Weights of a small transformer language model.
Size: 22 layers, width 320, 4 heads of 64, MLP 2560 tanh GELU, vocabulary 32768, 54.2M parameters.
Architecture: learned positions, tied embeddings.
Each number is 128 + 32 x the weight over its row's rms, rounded and kept within 0 to 255. Layers, rows and columns count from 0. Numbers have three digits each. The size before them is the row's rms in percent of the matrix's.

# down: layer 3 MLP down (transposed), 2560x320, rms 0.0422, rows 1075-1117, columns 0-159
# up: layer 3 MLP up, 2560x320, rms 0.0528, rows 1076-1117, columns 0-159
down1075 100:142119179104137144106195143079162169133147118152139120134128096091184145194145132115134175104124137145114156157141179138134133136062155130184125143134091134168099128150146088154099081170145107124110124081114145143188095125102150127181083126095089134145152110101113130109159078126183087144106181126090207133073203192169109147129142116108118152147099157148106101119136135150173114124102134179126173155147124167068128199065131121129056103122154143115144132122109129123196143104183169
up1076 073:196095115140143116152105105189076138120098116102089137116192090102137117135144142130111156123145131122112084131161157085123167127135135171162088138141151152133127088148169102131144079176150124112111119067112175126142129111127090134053110142189168164154118104082147133116132077038157097094109171172133144044085119100154096133166085149130096157144153068087100092146138125111189125134157127126201101115189121125133130175142110101069137141095124090120119108130128111124106144048136140
down1076 087:211103092077113137173137110209091125131086091122061127109164108116128115151134168132124174138136136138104116123138142120109174126146139155152116157134168119121127120148154134149132136140174000100104156123108156000139088122000119125143117128171180134136135080082185115125115149103151115116094173179148169074106112141139139146156111132132077123160145136093082074146137137132177118140158130144194102105203140141158121145153124090089134161103120143119126138141132117107144166097155163
up1077 121:159170173079165136119108150142127119088148072152128158114172119078105109130111183163120161103120121103087048162135083102173166192138134115154156176109113055074165124098091101098143099153134107130116158127146151107108093119073171115135111108148149103194140108132096147110126173129089136076136189177161132091194113113153173118116080133144113130176133095116156126139150102160129097143142162083156129206208086116097160134114137130122083096131114157113090124057120186098121175112137105
down1077 107:144157148063109123125156095128171112144135166126093118081115155126190157116079116106117114105144066103136150088182102156115118148147130165120128106169132053120137102127178095124115134101137128096144177116148108130174125144112129066164156134093147077130139124120136074101104102154094125153141068122166139099106078118169136081069115089084127151178134110142139164094166199132097114088052111185112105143137122143134114120111092148124109181146141151109118150102085121166088116161127091
up1078 092:161130115112126191177131082151098117114160100138164163146119136128124103113121112184137131114120137118073109157137128132165180118124162177145130153102141122152108142154178113163155128171130088163150131097151135061145088118073059131166132129130147099159105107145085148181134138065137078095097142153155150067149110136196173181151128119102130084135197159107159086136121128126139116121171156171162109148155133119111142104105112082086096154103158101073104154186036101071137120119128135
down1078 095:148108151071142111160134113110125179140137136110103135120169126119153146153115170105096188103078129123146135104116099072191177108109076133112131103100151171066062105140121090145068168148136049147092133124150154040118203120051115136188150150109149115158111118147196104129087170087116126103126147145128122104122189136148108100134147125166114118126118120114119118144151084167162101091059140187177132133201137127186081133110146088097119126137133131085146121136128087188158163194143192
up1079 102:163124107179118161146109099123068180145096115094133125115113154138121130123128188158088155149123168150097089138114124115121159090159075126180115145112150169128103082182118171142148106172163088100157166089104139093085108125087075157100113161126152116149100083074112119158104070081100122158131141166146145090116090090178084127200112133099103181124139145118094088150145148110148065141154190185133139111188080116148084161193098093116166143124134156048086149153122090162112124112132146
down1079 114:118146098150157110123086071181152125145067118093141144133100111134101058096120175150085141139148082141102165133122040159158132101181084126160105122142127089140069085158165088153133195104120143116115113126156153126148131171106092150136166135126113061115153124178177107128115083242129114106147133118108131126164174117160119092172213088166145118169176104163131144152193171115170153118148103140195101073115162111124123229105115148152128141145103173133215084101143127061126119127101122
up1080 113:170118113132128111148103141185125132172076146106138188158159121153119119133094172193089194112170130168097142147116173182153148155175073151138175151109128194132102085160184113123138113112137098120205113085103129084087150179101075114131108160142171090121106106108092098163122146127177106071115093136138126069163147136133141167170116064111121115087179154061099108114104067128179093136101175160166109130160093134096137152124098094158156109123153155161108106181176154110160093094190083
down1080 111:123105110131198087144128097105174094163168103171097140136158099124126063079125118149158160097161065132137127059103117119136124138140147109114191089072126130156116106102143103140115121092187101085159118158101121106176157110109122105181107131113092197181129150124083143112092140067149125157184087088080153178091105046126133149126128072141113163144197113132107228054122124129131146103060131124171113145148047176109116111124140189045116182128119110108130131166108110123139147105097108
up1081 071:180115133094137129190087091162052126129127101128122183127158102098108104097123137111112181127128117136158081111142126117125157126113111172148091146160161135121122085111173128137153093130179092130096153123143178071115135100111125119135135111145155155139114069118114112152132159097142070088081157166115202057082112136122113111172092135140062140135111125061079071171104089105175114150124168137210101131161126147122128131157107111095108129113154115120070130083134101128092141087139180
down1081 083:169124105103102121173141109193099124103085069114103151116171083082127128143130147148144206143151136156139094137144119144134174149134091133155089152155195116120103132152127131159132143152159016119121132120124168000117119103015110130155134097144177089104132099070140132095106168111168086107085154185115142053067116133146123132143098136169060123148113145084087071144125124116178122149132137145175124113211093110159109148154135080109154158128145151132130129126158118106100125119140169
up1082 125:125164101121165114142105147114123141075125141138114085163127112079109089132152110149167125146152117091107122118179134148157183145159186098177128109180132077099098169174111144097166150151121123152151143106178103095127171109112114089179130154206180063216080112151140123178122126121128119075121118150205128131136162122196102150187101153101109113111205087097126104144142164082144094148118174151208088121107129092187154117100119080142113077124159122102186179128139111096104129128184160
down1082 115:131153124155190166158230111100117147130104141111081185174068102177116077072109132171122108097141104081063141157193132108137110126139157158122153112113112158157111107157176108148158064161152098106157137095158164117172133114083077130139193155146145126133147113069092150138156091120165070098099206097131150151083209065105164194114144173135110141147173071126172140167160138150113162083127147087149173113158119059094121180134129177136079113081171112113150137059132089145143117141115173
up1083 089:169130089108133126205103098138119118143120113119121133111115130113114124164113131067129197150097127158144108126143097148115175085128135165175148169181161169167100105169127127159181084132178071119132205127116121090108109140073077124112151140103168172162145098102131121123087070139188054068113183208123146081057142091152113156139085124152077130107097107091102076172101138150146143134111145139143101127169142132145122166071098047115151123175146085123127156145171122126137097130151168
down1083 081:117130118090117156134132103129136121129122161116157094097128093090094122174123115127082122113103146148137128101120090142171142098153182095167119102122098136151133141149123085198124148161130071139176104133111105090160149148075123115105175142084152137090157135174214181135184127087066108123151073167074123090171097196097197123203133123179114116138122105090167102169080101129085085158143126141136138066147133121168141084166128121141129183075097126094149124117155123184096087160083135
up1084 081:200066138066125094142095110183092121155070132175126161138131059139093090124143104113139164183162089168147157135167132143126148150136177187153062147098191175141120174101130114109152120147191101111139124074116187100128085158106112139136082110120151145123148119088087108151159091125179110103091157159137157031088143077123096124149141129182073124137144101118109040126099125103153117118132136157197100093131131133127170175110170084097143113125140129135102133123124135094123155056151132
down1084 094:212075080091144161166156128156089176104120132130080146104178096105116092177121180155131181154139098157148111141130135117122152142099116093137071109133138145165128167155126123159135109159157002121117137094137120037130096121038109163117077135154121119138130110128102120134122099131097091105085133181138160052131106119189126119148121146173061112153222108097116079130118135109145187132148177143169090120232140135100131199135156092073105160112170133126126141156106125135112110130158132
up1085 102:125141109138171145156100077136115168084066076099093152098137103093149146162094181157102143126100124110127096183101105155087160137059174093105138166150135096154114141150119063099116130168118088117121195098137117117128138109113114143153166106078232120180103134117106116083121132155142134064109196193190154102134093100172134212115089143126101137134113117105101117131130106120123140168117102112128088119131104135137105142112135103122098121153147144158140099111169158114133060162241127
down1085 089:161149119197110139127112175071141195099169131114153134155147136142077147090150065139038151144102090211090172129127145111131158113121115182173123155034147082185120187184134202201138160088153054126145109100153144089202128155088140173157076148113104165124154114141074116152142079134121129154181134148097132113114110135112119127116140137115142147121114107123130125143037181118147168105139091092130129145129095148053125160137157133137076134135172098086136090125172108058134187095099155
up1086 128:175154046116160063118136163081113218126166138131114122191112135090097102141108122090150139111131146090134045186139165114164148080075163123105152143125125077105196136194108144129092094119133117145135094123147140110168107127093136091105132148140142104152096083064111096163093190099158161104095151152140120131151171139183133160146105157151105129115137122123152115162101104109143052084149223110105098159146078127109175130149095085099098154136089108076077147100157113119179182139154159
down1086 160:126124163116103070131140087147159106158066097124136150090075120153178175148099136135199100124145100132145193101096101104151124154142142163144104122108120168156102112088181109095154139165153178135127105111125084205133149087194120157160142144147118185131143155197123135060177118208190101154118122038138128132101108116062097148108143107121155114145134152139122077103110104130115190165140014088142138098057150140097142148163130177142141127137156158195140071154103095168127102174133090
up1087 115:145066102120138110167158139146130113104051067100147098094090063081126076149079127101108136169136140149164126136134110142120179104117102122146124170147135121174146123149099170138127101160198096109093135083174146117142142128111099119101166139128098129071142146109111094163105149096139134087141142116062112101126086112132129163119064146169104156109123096101070057171187088120113097109166124141112130166165076092099132105189134112115153123112089133133121131118136156120094116090128136
down1087 093:155127171124137215100049076110130182141081141154160118160134116168111144119122177143101131109176077190137133128137116150117077135085166184146119148140058085089164155132159128123089158103099090137080097117122130133152126078115132115120100146181128126135133084171154172138077115165110106182132139105140084123103078132135068119083102133114141131098130178133090089113104147119090097101141095150137095113110113149141096097137064096149240135082099147119116170137156172113185116166124134
up1088 119:131087163106126115156087174101129123109112120143163111100132099100123093142143144106138154136161139150145119131153086084135103127049130139153132160153153102069144153109138182098160079126155115145135132076115174126097146183106147159062106170124122164140181109109183121086111114116151091081133196117100189121070113185145117096116069180215105171152088118100129121169134172117151070152117116143172049152170145087159104130087149116123108135128117088100133100145114151134167133099118150
down1088 117:158119144090089136099182080158095102091076099187149195106137096157102063130109177107169145143149110131156108143119086199053115089081138131127100152100144111102105153183107096110105073109115102111136062094186169107124098100069093145083107126152150183164142123095140127128091129140099113169162090104102086090105064141136166152139104133169070108166142106070074122143151141145125168142171076138158155116146101141175184123098172198115179122070112099081134073113110091161126173158067108
up1089 111:130165125113191080151139152120147113095164156114082149113153134111135121135185144112145189139153103130071118098187135111111122124113150097196156088187149136077177077173106083177151070118141127112139139110130128110073058100109143100124207108118108140159148142152152109090083141124101139090147131154115141069148143177185126130162063113124118180156178121102133125127147169163110138109107099081118122154148113192096073147116134130102100140111077157136157099040092097118098176159130132
down1089 114:098097162090137156166161158147176152130127101110129086055094118162177106129122129075176058128109060148194131132138199162124163054084145127099131127127151157162163166113135107116203118128104109107094113145120205133104115123139198118184125126125122132143125134120145073097157055083069122114083170102073102046106177140109126132170085147147065116068117138128121140148098111104105150073129086186100137097127088135111103158129160154116125130163128122155115106076176171112160102133053125
up1090 089:140103136144148115162136109166110177105081099128126116128121071122173037126137111101144126146153149121109142122130101126140145135075136139130109133101173126140135148162145129117091061164131106120126138089165118084112089081081091111091168128171173110098135133137148080124122106119092115092046093152185102091124093111177129140139108170103110056145148130072131076239138080123127101130126217159187142106159102120118126148170106082063150164159091117088104106143089087103103118123118212
down1090 097:161103120161122090151148139134104155133128129113151095143178116146141083162138161196153124153164099088161111112143162086156120154139108108084131135142148121172138132181136100170135154159164107147044165180154089009094101138044122074146096134129162177121105160104178104154122070127146089059133166171182135088086097180161151162118127070124088068144175089047141078107147093117165111110132147117152114107180122095151083165097150090118155141085139119142139142184102133139132128116155140
up1091 112:171101131134139164136133101149144096125125057100112146075127121100156132152164220130069108068101139174068142156141154167104143183149157138119155128124115129118135114127142091151141130107110109097119111132169127124157103114081104166146161074162159101123103134111146163129104111105159099054119145162050127123147047126174227164151110098133128120150083167141130125108193081144130133111138192106136131187141094168100086151097144094075085161163137102100114103121107155093197122119196102
down1091 106:126148167122174085067115138074101131114105133146123161099129119136133134101138092081137177199176123155182150099113153178138105104164120145157147113095181182160134145142102113115087114102137062134104127114124100093151055129112135160098065203113098122145139132148134094131119163109143088164120121134177141096091140150097137102151154210081114117098151139100152130055108099165149163149157108145140092141141146112106184077177138135185130105179110119146085198117113110146143143102167111
up1092 096:185088115133120111140110136194061171134151098072090114184130143160128138133136183119104124124108136109088082199131143175166122115169114165145150158118191147114132122164100096134165090093128069150137139099072157102120125112096068096139113125170155058124100085091168171149097102143102133125126100146121148069174102099144172208109110096129106083143156113120097097125118115123137101118128164107107130168182051093143137136099140078147140151046151121089120119129084147136110135091151191
down1092 101:135079073037152158190081110136067129086118160089087136178118097146143101169096147121070151107152093112080057134145153119111081110115077071134139116142183137117152101124158103115142116133136023166141116119065186133164159102085094091131148198175185123099136116112147144138137132170104126078108097184128115088076085112115157132094112162160081093093130089127125109149094093178147080097102108147143191114191130117136108201187125128135120186084135135116114100101138095131104130142133124
up1093 077:185096122149105131163129111130100189147134108156152167118153165146150086162129130146120142140133169140136081137131127122166159107127148142156107175134149114169190133162104146128126106157165076113159131100156120056195114174043135122097128100182134119174141044102099131113112117109097146115103148141086174061103103115100165183186152115159088124154106098075133064123056157174150155115177160119115132127194127132155104216145129122110117173024151099058098132120127148071145122059132138
down1093 085:135120163094118174158114155177104173097088202139133128067190124082120089139128119191152185121162138152145136106136068150157162115120092088178073103171178159101112153122111161111166151133138085114115123107163157088123114099097129126136201125130132125129143176087146140117129127107122099096074099184094127036120061134121148132138097167159106146127148164102061055168106153146134166133118137083183088101165143117123111179169148126099124143068095153140115145160116145163105139089112159
up1094 122:163136142131134148176110133170113161150106126124144137129131127118126071105133175216113151115122172141093087088148107135122177114144139121108043128110132182131099121166109037119161137129142083086088164183130155128147051143095099162115142133225144113099100100160131127132098071145082100112054103159141139106147088140130167128118154121113067103147155157132094061190126091128123133148154179140135149095124092145161064162149120098119143110070157160145089151121149141099154098137148112
down1094 106:168139118093128142141192176137107148100137146199129090098135144109114154164183054196182140156170174125113152110182176153123156125141110118118093139176121145113123122149130138147167131152112063107122086163143146132208113093112102101131067105151144086201132167116108197107175157106115127135103131171134169071111177203099120164147130142101064111141186170174136073098141172086146120128177096179128139088187177172127075141167132089084157169102132092158117139170163056159099085173140162
up1095 098:139107119099143084205112145144088134162135144137126151142198123043154121100123114124154192155166138128131084125206185079123149075142117139179131101132183095110169147199139108172138113145168100124072129120154126082139177116084127089097185127162090168141110133082178097167137119091113124149082115155093141101096161113166081128183129139126097136134135107090148117155105120131208115109171158200181143124141111151116076192077079119089157141106109114107154156116113127123127124080137163
down1095 106:157123107122089164102143140111058156116057083102144163186104123076160111165106076169141129113133089155120151111142120113175099166124137133135123168143102128069113097144142122144147178159159047094152150153146109081127153142071096082096127030150174141198097139152114153104093086106063090042110151170114162090165110088166153125110070148108063147131110201129122104114153160143158104164110167094157094047162143147153104145118146055109151149123130107161101125134118128084110139093187157
up1096 105:107154054155105131148116130127118162112053062178101119185153096112136092074095158140178152128168163131161169110143128119072124073158122159153142155100151064151152132201129110089111123137102097144140124070075199100149127180139110120154174179136148154077125136081133071174125090145153114144111107125040094134135142175108125149154197063140096116056177130049089084126114103103105147152147133151124152079112180152106148168120107126119167199118135116095157148140143095143163100132121116
down1096 082:157099165108119059141091190133137128109130124076124133094165095152131143133120113138117126113121104133093067108064101084137082163153063052106092096169056152137127093139093160135119113068148142136117159125135111096104105075163121128085127094158088106177118152128146174089091202108131101114142131103181086136130111104154186049123099179147098206153094099151150087074151115070115039127084100100109133172156102106116072147178113157195115153157115099094121158104119119140038112140116109
up1097 068:217032095093132117193119099155108135115109140118102150071158107076168107148131168129145120123131133150104131145158109109153165144144132177133123157143175157102164140142163126150130072124134076138098158112140165077135141084082113135116167113173143119169110067149138116116082129099163100107080153209072168075101093078151136146181126135085090127114157162089079064162094101122191128133136133117204102088205103134136101191113133123092102142117113098109105116106149117129121143038141168
down1097 079:213087117098094135167082140163062099089104095119091178080178115111120110137113152125151193149151134142124116142154139118138173141133110144148116148131195143113138138140124123135150134144193000104128123117141162000151089105000113098128112124161158137132158093120148131116112139110128085116086134175134125093109108145150133145146143146113051087135158115088108071160136111129198115128163171157192109109198147158173127156140131093090136170119129159112141119138135135077106136086144136
up1098 070:181095110082119093178065114181110125116105101115125163111146113080117104119115173177140177131124141184135124092187085071142146141144138167139075137118149106072138084163183139142133085118150091103106113101107151081121111121082127161103158140162165144170146087133137085134110138046104089110089133165087134054117124139128134117193109135133109136112177185088068091181126082115194122137137121134203081073155089167111099132157141122070108161145146031128082102097140086119118135085144184
down1098 087:189122143094102104191124150187070101115105092109090151084169098115123113116132167165137189146129113166128117156165121104131171144125135148160132141114183141110121130161156109153168148173173015123114155096124145000122097096001110097089113108136187120160141092118138128111107151095120081126095170193114156097107134130142143113157116129148081117116151114107076095127105103113183084157145162152162078117201129150155103157146126095107117173114149105105142159148144135071094145109156116
up1099 112:134131100132123119158070080160083110181092098210097110162147122060173104142122107113122148142099071044186073175203127129100158149109142124152125161135129039153121142105049143118099104140089117147131118136084117108173140165112129143090103195131150168168167146084095075069097107142159109131037090144112114124105142149127146118123174115126081076164205095104154128139073119146117138123166145129172135114142175133189127181135127128125115140089167125117127143157160105101214163109126124
down1099 077:155097161072145149101170163103132208102161173047081191134106161187092128134152168196132160108168130133090151135068151165189118147174103110100147127123127176162113129167175117148168118161168157120157161075166141122121097124120128143192113060148074171115150075197146150182125124119091145153212182110122125072141132065126155115102096134122122130097060174131137110068180117124114114127145158184148113142117123116106131129149149136084122153138102128132091140141097153113114149115086153
up1100 072:185100120070117096177046114197070107169139106085089134092160097110150136126112158119073173121132137138106159137176118104146154140164157158148124161142179199146135105118127118175133085087155112098105133086112184088109108115098136099117124130151149125135115063106159136097128165092112132095083193161111157052106078133157137106180147137166068151139112146106074092158128136135156116101145158139195105139159131181132121146131122094097113174078160069126148126092136130130110144047149183
down1100 086:205103119074110148191112133174086105092095073123097155095158107093137114143117174163135196158163117150121121138151109134121165128121126155150123120126172138104135150129130094164144148124187000099108152099149187000143108129000139119120114148159179127150138081088147134111087159113146107138083158176125149063103097132149143103147127149130068104137150126091072084146117109132181109129151152162182100101201131143143109166162147083104134166121144143137142142150129122092097129091141151
up1101 068:184080103151164079129078102203119098138105148168075188132160114112133118130165104069102096155131151116132145123131136130164127134108085165134161172092135133120121079139147153123137126131122102137129124173124140087188157146102095181091097138207113100155150104144115165118104059106099150040085101131179137135133096109079110145125111109143070069115182118054161117143158152143115143057175124079201147159130104144183124138161138138123093123143163149108119143100122134122146144001149107
down1101 082:105149132172217100152128089084084092193124166132194098165098174136137140149100156154118151113113150136138087103142096107150098143110116101174106140119153153149114137146127136152129133134099000126147088131120074025065166133000148129126209142090141120129162130125131102154108141093136107122123142129086114104085112101152104170189143151120092120130103117131136139140070124119173142049099132066121116131172125075134135169130101124120093096109063095109120078112189109154119116113147189
up1102 108:171093166147115164109112106173075157167156109132117145148117108112160089103066144149150106152110070104135080153212135100157191100143151169102126181140190102103068086159094080102185115182095107151128145155063108114148101169109067110103111174164142183141112125106099125143153076119131104169058107127097239132161130128116202172107170096166096090132174082116134151111085132121117135108173142117126129150141145185135106130177095128162109131141183125086089133144098104139181136108157121
down1102 103:104141094110118103205156088098141154114130185141122120141135114121096105129240175134150104146140136041168186159099111177148120107066102109181110066118068128128122133132117155091110097159142163108106098169142162189149132105178180145134168109131123153146144147140139094068110179138125132119167133156147060063144180173121079117126103121109087123137118132088145088130174134134123132168123142149139127125113172124132117148133129061091112167055077124140122095086139130142129139150064189
up1103 118:124125111159110088106143075168116122101064063156098160113120098095164096168114154160100160096190157155108124130187110076137170139154181139158091136192172164137124092111125107094076142125208123065126136139111162106083145062096087143084135105101184144166127114127193096123126125156153116100131156121181170123171068056084156162128068092127145102144138130072120133074132099124122107114141132142113110100140128122166114162194127088093168131123160145128131106103113139125096107132120145
down1103 114:125123219171120169079174092082122114147083182100149144143120084141194107146134117115131142126117114131114149055077102122146093131175141133158113157141165173128151152091124128138131098103133218071121110130133079177102094131134116092142097150130158106105111124131108126127096108113112181195201130095123056173122178049111163154123101116126192143140091158089096129095120098131112110118077116100116169118028125168153134183138093143117106118113148202127142099103117144133142078143068110
up1104 075:182082115133123094157109126179061157149122147099088152114146082086089143107181140096131134129139175134133099158173145088111163133115108141133118133130118130150137098136189134138145067133170116143105131095117145117135119086110090116073119145197195143126104118066114090088148128037138116082072187164132143082083118097130127152129098168091090141147106135092114107155123113098183099128159145093177100095186114116106101154159106084093123166149105080101135085136121105117090145079146183
down1104 094:197123099085107128194138129188046122116073110122056134110158099106103135142135166142124193153147130154135104168151147128099180126137128148136125146147159120135105106118142137131139130147170000132109144071109157000140073131000132114115100134172199141139129087079164138118137119125159128109099163183148165056081107122138133115149096141127059133135112115079104059138133131113168116143142161137164127110205134125157115142139131078092144161125154158134143142159122132087119139111153181
up1105 111:139155124120128132162073143145106095190071179162086117126200092151163168128088124078101159135130111114131122141134133146124186131152080115141134146184135132113105119118149083100106136161123137089132099162086149066112116171089167190086163170165144196113143139080096151150069052088138108179115097102164103122035154116203082076168161162148113148117107122100159126181164095158130166140161160122125095173143178173123160142047101152064152181148095146130099168143134116091109116102153124
down1105 116:122132144135078139145119219165088169209163094146120161210157114155099155121102114129147093155111131092159153099118131152137158171130105148082151153057149126117131105182147091102106118111104081192099107121167077118110150126123129169140153094093130078141118162131127153161143106153195134191101121147121112088103139104125134097157151084127111142083114120137100118155071124141156051168131107096129145122150156127104136138133090182120093156146127141166083210133080148107136148075204139
up1106 121:137160152088135126190076164167072160136085143116117181127214156146097167167106099182153153124143096148111138158176181153114190103174151119138143119159198127171075111195092075150140152158126106135133124103154125097177146100118166120121120112123126137140126096074166139181145135065103123148108106122147179120109144139141167137163154072134106128138149096112053097106108159134143182104154135134115095121137149157106140185054191173059124137072137160129151148108165135110101115108167120
down1106 117:132132224130173128146153142160094120168062115134143163060104113177048138068163125086148138115121099107114221130138047139165174190119118140116131129145081137149125080169124114102149068148087115164123111111115151116099102098118143142164154128107129072145145142069204098083148145096203094155127102134096145125091148141117113113161123060136132136073105111125140151111107129180150173104094080080081082181156128105070155109077114156116110143114136123117093127056163124164134081095092043
up1107 092:159160120082137116177070077111123148111115094124116140123126134067075124153096113119114211159139118159128101111208151099125137073127127131142122164196209111095106130159098097112129140120146114103143141153085154071113108105071095121177125142110127119145130110101091095123100149113090099133143155170157228070138145167212094088182100138194100134161134141062106116145108137152155111130137152118166119116170149127104149144098098076121147138123131148078146129114094129123161129119163150
down1107 096:130087137107135104104119153082147135104156142117167132156129090102212115093160120136128143140183150128144085162154142104106182123142118133112072110215181132068098175190146128111167144190123082109133127133103105046145093113059081092106192154071160178204147202149098081176091129102142060093132125148147130145173109135201114169136127088106131130126148157149150143132108110098152181114147156168125094088094110167091092157104121083097111081104125108122169153132104126156106089076138170
up1108 065:195099099110095148176145091148101134128092110102079148055134126084111124169104136159117147122115144135156070146138135145152138114103135174129100142135156134168157103116149165111151108157152065118079139123153158096123157113062132124147148108107151112131116093100128128111132091018165096114090122153103160063090121090123104124184128154165067134123114144074069048137099112128172131148166115127179127107199141138100131172135130110071144125088149082106104113133174106111148119043160138
down1108 085:212072098133103147148117115195097142108110064116092125107164094093124143170111134158151179132155127150123091160152126138134127121167119122172111166155168111104125145143149123131152149151186004125110124131128145000146116106000099130155148111172180110135133061125155132123120152107108078109084171177154167049109100143147125145128114153138066133146138149080085071141130138136174105146174121168169128080208138124170131141129123078103123139104133126124140098174115126095129124081156178
up1109 076:170111068107169147158059121197098121115122148118097168110164101127149135091137126101118176171120148155128153105160139109160188099138155195124123159106151133136148094105096135149127118108170094110138100088085146099126104167102119141107122129175153140135113102123127105108091142067124101088085127166108145074100134122154125147189115105156092157166176131094065107199131105116178116079179109147204128136153108186123102125132122100095097180115120044138078107104128132073100159060172183
down1109 094:203100125092119143190111140210066113124099110142104134096177093064117097140104145154167188135152121148153142136163125132134195127145127165163106167107174159100132138135114132169130137143206008124122119104116157000168080100006118115105094133160197140143135112096144145109128153108130090129070166197129141080078112124162159108186139142142051124131151113075080096126137101138172119139147176166201112111199129147130088156134140055108136174128139126132133155135132134090099123091152163
up1110 114:145038159159160102160114158174090174133066090159120149088131072098147094137161110149118099134102124106145098170133139136088130150136187097077104174123123060164137135160153111131111064093110084112116058102133106123143119099125087151139139090150126160119062145097149120112121172083094129064110135137141163122102070134177166131128113105084075157165083080138118088108085146124156173083209155102128110130146082112134160131055116119095114157146136104126136145121151131086154140094189113
down1110 066:153134106093209152105189111113108145124171158079119153156109135144072081170154129139131108104171143114131105076137161150129107124122109128103095126152181154142102170071179089093119076164155050099061150180133159072089102120048120094137136133150184137172084136164159111141146119167115132124113197112112163140101151105157109089091109095164122178128218176117158121087134107097199127087086127128138137138133093142077151113131154115172151142079103058120105117084184128109132124135155111
up1111 105:105124103138122179184142115163104133144107106173124101170176104114133146131044105129149172172163079115148142126171105065130224099155162145161126129139147033078144136087100154087165132149163094159141190120131186103151156113124150148140110130172121149118133139075114134092094153089154143085126091134104093153136148088176132141099086123088095131160163059158152155135083164124125139117174080092142107174144180085081190142146120124144087140088101159105122096133162119098107198129091124
down1111 111:159151141144111128141069140155138169105077122110042154106152150157127102183155174146130114128079205141158126141046182135090087118076121116111134166093134144154088108110183164161111086057059150116189104142172125150139115148177133114136137092104092139135070143124114151142074184143120067129143161099149166131152161134146185082165176123126172100127127108077202108153131164141133117165112147124142082152152069148087111109131100114110118138144139095138070108111053111204151144142147121
up1112 122:151114131123145148147101138133124136117145126170142156089165067070181121176114147122115153181182086172122069102123110103158220142162117136147095109131132099131107147117097119142143125129179120118113155156150175113160141135101144119135096119133109164169137126146100136161021124086099055162095112120112084056148151131113180118130117108189090151167119078102133099166109141196145147104174102145161138163159099109068153159105126101064128115159069141137144133140193187154110174067109174
down1112 108:158064087168125092119134054077143151100081110073088120157074137119088157117153177146124124052086151096136100133090136146185081122130136147057183150116115126137181125170139140124092141135112141097101163134104113138149071099138110099095114123092129120136116146179137138084195097145134127131102129164142157107122094087108134161173139093127117097095119122107147099143116155085103173087108180106144207163148126151211127191135130141183133141091158064133146089205077125134149104143088116
up1113 141:145105223158140170118154089214091186161116130138099162099153117151170153061178105079150139148087094070140127141115082131165114141093110119098087166075168096127091117167113102131117158210122123123066146080072104120127085125094148123092136114099170177130067104087092131111134115058122087151063162104168145134104073141127122132145138166140121147107095107124159143118136088096152171113186159111107093172141145228139148128136100068097081153156095104093107103155117129135150095109190146
down1113 120:145161162117113166108143163099160146141172137140128116119149120133193110131167115085152127098163150081174100198103127113187122126057097124072156028094087091119100097136139124110153092163126090078148134139159200135166134098138130142136105129124136134112101170059168120159074157082170131140094129134137119089174120100162160144091153099144146153070093145105114091123072085150097113124138156191114125159163100131129168140151100069137100059075141151118120144113088182161122108138113159
up1114 092:201085094097103148151127130185090138131092115137165140099123128094131117180084118120109170160132151152139130147137108115141160123133119160153091197133203144116148156129139137163151096134175079104086161127115134082136124123074101145152110106135146108123103070101180137147106106095142071119093153161133183077146094123140117160158122136183069124178129097086095101156115111149180091148180185144172117123168109118147092172138144105111123155092171083082116139162122126124113112070136154
down1114 049:109152150115125123164150140117109103098179164133112115141130180143125154117146145109099150186152151111207135148087163106122077135101129162125137101110072083142075113133125111135168050132134171062148098128122127177053098159188138149133172137135122164124106153169140089061117163178117152201119143119144115089141144113131065139141101075090122132109109106114150131154109092171161148141164124129155131106154161168128171153116104129098161134107077141167083103134101157090168148157094111
up1115 070:194095093114117099198110098174047141163119103108092137065136127106107125135151119114119133137115137143115157154165135094107156134167152156145082143137215153174164133137206115153131068130152115098132146116163156089113105112105116131076123111184166151139113057094175120114112125063156099156093182169111138047128109119139155109142138104136092141135097131110077061143118130130174118128158141157207121133183137172153119156144122093101150134084158141133139094140122129120094147041139201
down1115 083:207094095084101133182135131170090135100084094153089135093187104106114109137137163115138167148175131163119120144128140132133151137156103142139122150138181134126148144144152128124140133143170026109128154106125171000147115128000136119134120134190189133126125050120153130123097117121141112139086178175137133056134079129168129132129129152121074122140147131087077062159150144126174095131177148163197118089189134137142113165161150051082156159107152145140132121138135125112102139124128150
up1116 069:169102127123142105163099107179058113111123133128113082083156101089096131133148141101130175129131129148111154120130139140096161109148130173120086144123147116154112099114159123172138082097161091073122182107092143101118114069090130146106091097185171115094099077134158131110107111064130099091082159173127125052079077145154171136150149152157104086143119144073072051128105139155183108124164120121255103100183114167143156154147143079099141151116136142091124129109157120090098143040155164
down1116 082:208115118076103141178106118190072136107088088161103105113194106114116109157129172128136200146156129143119116131157127130127155139138113150136124150146165138122145127132153125126161126137170006119123149105120170000148091133000113126130099129172168135136126064111130144105118128125140099129089150198153150049102095127132132131159124154129041119151154135077072069154111135155175103139165161156194117091197136139143107138156132081080148153125145132123133159133151141110128162088147143
up1117 071:165088120142172105159105083170072148142160113110105126138161124131160105098089154155108148114162150165106126155157114141166155153198084175133102151098190130075142136158153073169154130161164088100099134162111120063089072105077145137113151093145160132125119127159126137117104153115066091152075100197156135074187095139177147107144161135116092146170126178059104108155148116140181102107176144164139108141182094166092125158112149116097179106122114126070162105129146155147150126063135134
down1117 079:194125135058080122182150130149136139064116121128121180146177100085154136197160164124134154060123127129113072115146128130131128148164096111154089163132125125099121109160146085157139177142130072111128117133137132015186051086010154139158125094123166135129145059092126134130102114152131096154093145143106151084113151129164179139134141100136101111163127121110090072122135153126145144111139117111163113152174148131116088211158140106116145144094106125154164121110103163131112110144095149